Weights of a small GPT-style language model, trained from scratch on English Wikipedia: 16 layers.
Each number is 500 + 40 x the weight over its row's rms, rounded and kept within 0 to 999. Layers, rows and columns count from 0. Numbers have three digits each. The size before them is the row's rms in percent of the matrix's.

# layer 2 MLP down (transposed), 1024x256, rms 0.11, rows 1002-1023, columns 128-191
103:499508511512527522556492597580517497492442475556565506429493449478490471514530532492452499498570472520522479546498475486514459574537533426486517381437516475502591493462515481493456496524500472
106:522511483557425462511428522591516494520508489478493448471516503475492502423497453479490447485450563442537557467542474563523434484521449539475441527511532478482503475451500511465449477512517508
108:485430509447475467516550537521467553503515498448579503433528475553473441492514497507492479503494502556496491504475466528450458511482478530485498486555401541503423510435518522573409507547433553
109:464424472419475499559534547509492487474474566479507470441500534550507523467471528527539425518567404454454489494534408509503446563462531500481466436530504488607480416504479464428505552565385420
108:452458481477518525518440521481477551448521495418569484523471448522507486450517532506512523466525536492390477424532560517471489533528475559584528465521529528508512605453514530505479453515500509
098:478536496486473511529512442541572526515466517439451439470519567480464506514530458454511531505501473608470473524461511570417449516486494508463523533465534579451554502448478461511527527567510553
102:501484469461503448492443479508562492475538507552542501426435514585519482509492520485441540491518442479511570517448462515490434490481464513530488573458533539464465498513463472560527518483472559
100:551416481533517511548484479483538504503472459449491450524486461504506557472504469593512491442519529590469562499513579512451505486492499523533569513501503535446508610493511536481478479519537546
100:504547486484556452459456484435572468483443497519460584507500553472524514477479506551456516488497493467429442548462532495423535455525559555514548506521564510534464523428488547577556431548471529
097:440529536474456508527446514442440515482590454501465525536547485512504433511482521500489545554435485438490584483532500503456494508498443472450469598482517515523493472475439473548511529483411464
104:507507486545512462537428522506478486462516536522522531513518515497594458409509460508475522489510521447506420527540472479427503476525542414510480510477552427507529499523533449534404523532473510
108:543526527553573574527557457516478490541534602519537433506504498474577447451473522492501434448476519437467488551474486517507523412556477373553526480559487545525538526544504473459485465514565497
088:526464476529521485541544455599471501517510461470514407547453480454559490494561557560531484455533482593489470490483529565523506533405502482546469531493459579467558502480493449509511536462497587
102:538506370517529480508519522427558476449404481475518576524503521522564533445527519475552484506546535471552538523557565480509460511494535508462494504481511486443562518528492490489491530514506513
110:570509461513508549480496494526503542446546461485556472534488559499528511502486476478457543508451523502589501516499510563397398500504501567500451487400464546506467517472397529445595461479433525
106:514526493542538527527466524504494527476509463567474543464481497496520508486488481455503507533495511459561594531537506477578511543502428465452565457567520500557505524558427469554490448474587545
104:485470550487489562567449532514528482533471476508513538486506494465447542447479432508473537522560495484479468476383501462550481475508480506535560534461539561490563469516524502467520488510461519
093:475455454461498525565537507466531485456462504543464505504515564552490493561509553494618450468462500521514515496483438485448443517518489515511531533533529554441543492438478511513529500530534576
105:461503454496533533507411520496499503596487499540491528506637655462486505517550512488512514535477517536512480548484481524492522567569592468540512467525464494476540516444548467439489506596515527
098:528495502488497474480580549445450500458486534491539474514464555538444487467516481552456560466567439494516515524490531449489475479542483503539535484524531583492408474521544474485550531496553462
099:461514469525520529472440535548550498438470456499527463433516557516496439438563633496469510474532412495491458532495516527521540414453494513483522528446499569459514507486538530572452518428490511
093:531567532479525475493467458492552543489394540531550518497468501501522515517518546550529421523536468552452588469464442439517456485560537501520507518499553602502503504484469470532525483488532473
# layer 2 MLP up, 1024x256, rms 0.118, rows 1003-1023, columns 128-191
108:535517520484487490497516490510554472454480554456521476461547393470580543504515508500450489518506620486468491499467473473535563541531517463443451445561540524566449467504534524540458476462506455
107:525563548538476571582528558464494439526470506513483492539501367445473513465493465486530483464486504446558504519532537500505549468535447470473566487486471473533511496513503471423460501491465490
110:521570595519456552453521420406457500506506458486515588497490462475530538489429500522507535575574523513549519556535501513489448513541488458451419566550404581476525441531489483469495569442422490
108:460492501545508527509431528447603484498504515487526484527469409414506474523514480513471513528535559444532547491531523580475535447506498446444424450465488543486404520550461459527496512472486530
097:453501442547451540524477556460577504462507489478554477444509478417576504474504515516417492507474502451503529464530490594447487517515449506477500453464574475514435492550464462504551521492482507
099:518514564471473497438509498490574578413456491509546522496449513518522529470480480457467560528516501462468563512520548490456455522556544422438555518448466400518451454553507613534475505517522537
104:373490508479516486468411466491523503488512469479449448535524499498432503463408533492457537511458510499427477550481509550471506468449523483439536544524441472592486488562500510499451504472502526
098:447445452540538518457468529432503518527559409539431454515481464450580490453442441539521522460444470444488499518576482488570480558516451495538492513521546425480481408510513512418531526488532464
093:513514472543559470430470476485570441513491472469468542515553489505495588464496487439459490459519506506469551473442501454546458543473452510497529450452488494531536539584490555533481491496512520
103:476434537453514552472528407486438586449514502520553469401525491530532562553466425492467524541447613510438459475495426480532467490504490484475536524512510510526499513528478529537528529507460398
109:444473492475573529503574499447487519542466414556425503429476458523508487437424547506519456453484559491523497581502497442494555523533515555485526478530453531531458428567436521533558583487494408
096:518517523562501496453451572488492521556535414466423493418498418461523500472477503502499575539444501483537511572583511530475467541482487574461465492522535513545460395429466485497522587563418491
102:516515461552456487474453509385556473514541551479513530510458502468440484434451493553417507570486515501468506488500437496493489524514484549476438538447508479530449497580520457505462497546534506
106:451436567498539545507459428476561518480443506526569501483542505463506482462501502472482493504509502499456510491478415476555435508559498511453458415475488440548477505545473527572427525533566457
110:436443543490480526531443436471568462495536471469486546529531469488483447492429470498457503521480519487471446526530481545461564514508485475485436426552547544503460533494504504457432495468505495
100:499411574582471499533439501488496487498496527584424536459518495446514424545513506433463480556473489495490539436485448488538513487571455484510502505529502480526463428514475514521519527471482485
091:520476510452485482459519483485483544517539512500435497500481529491495503508525489485535493563554477491461514519447491520513508519493522589539473543536501498524470453531556580518447541470471482
101:534519575551499485436464462488548513495533484611477504392558475516495519443478533501481465531409560490500506559460461522485442539467493475447479491493491448554480528541551588476486524561503434
096:481512542487476547517499569472472472511526510524531461450506516528540465521434505500438579621491526473424449494462438529488481429556448571460504526570461561523548518491560587515424497522481512
099:518543554424560556504532408510527535459461526475489490452487479444487467472501508501453476517608498496528462529563515551552474470543528513508543448495472482514489550504472469523538569536482418
099:440492496531473621470472574489516479416483514581509567500512447502564522478395456503464557481525559504506504540639416544514433424473480569519511558529451490521482522510503473464468512528512475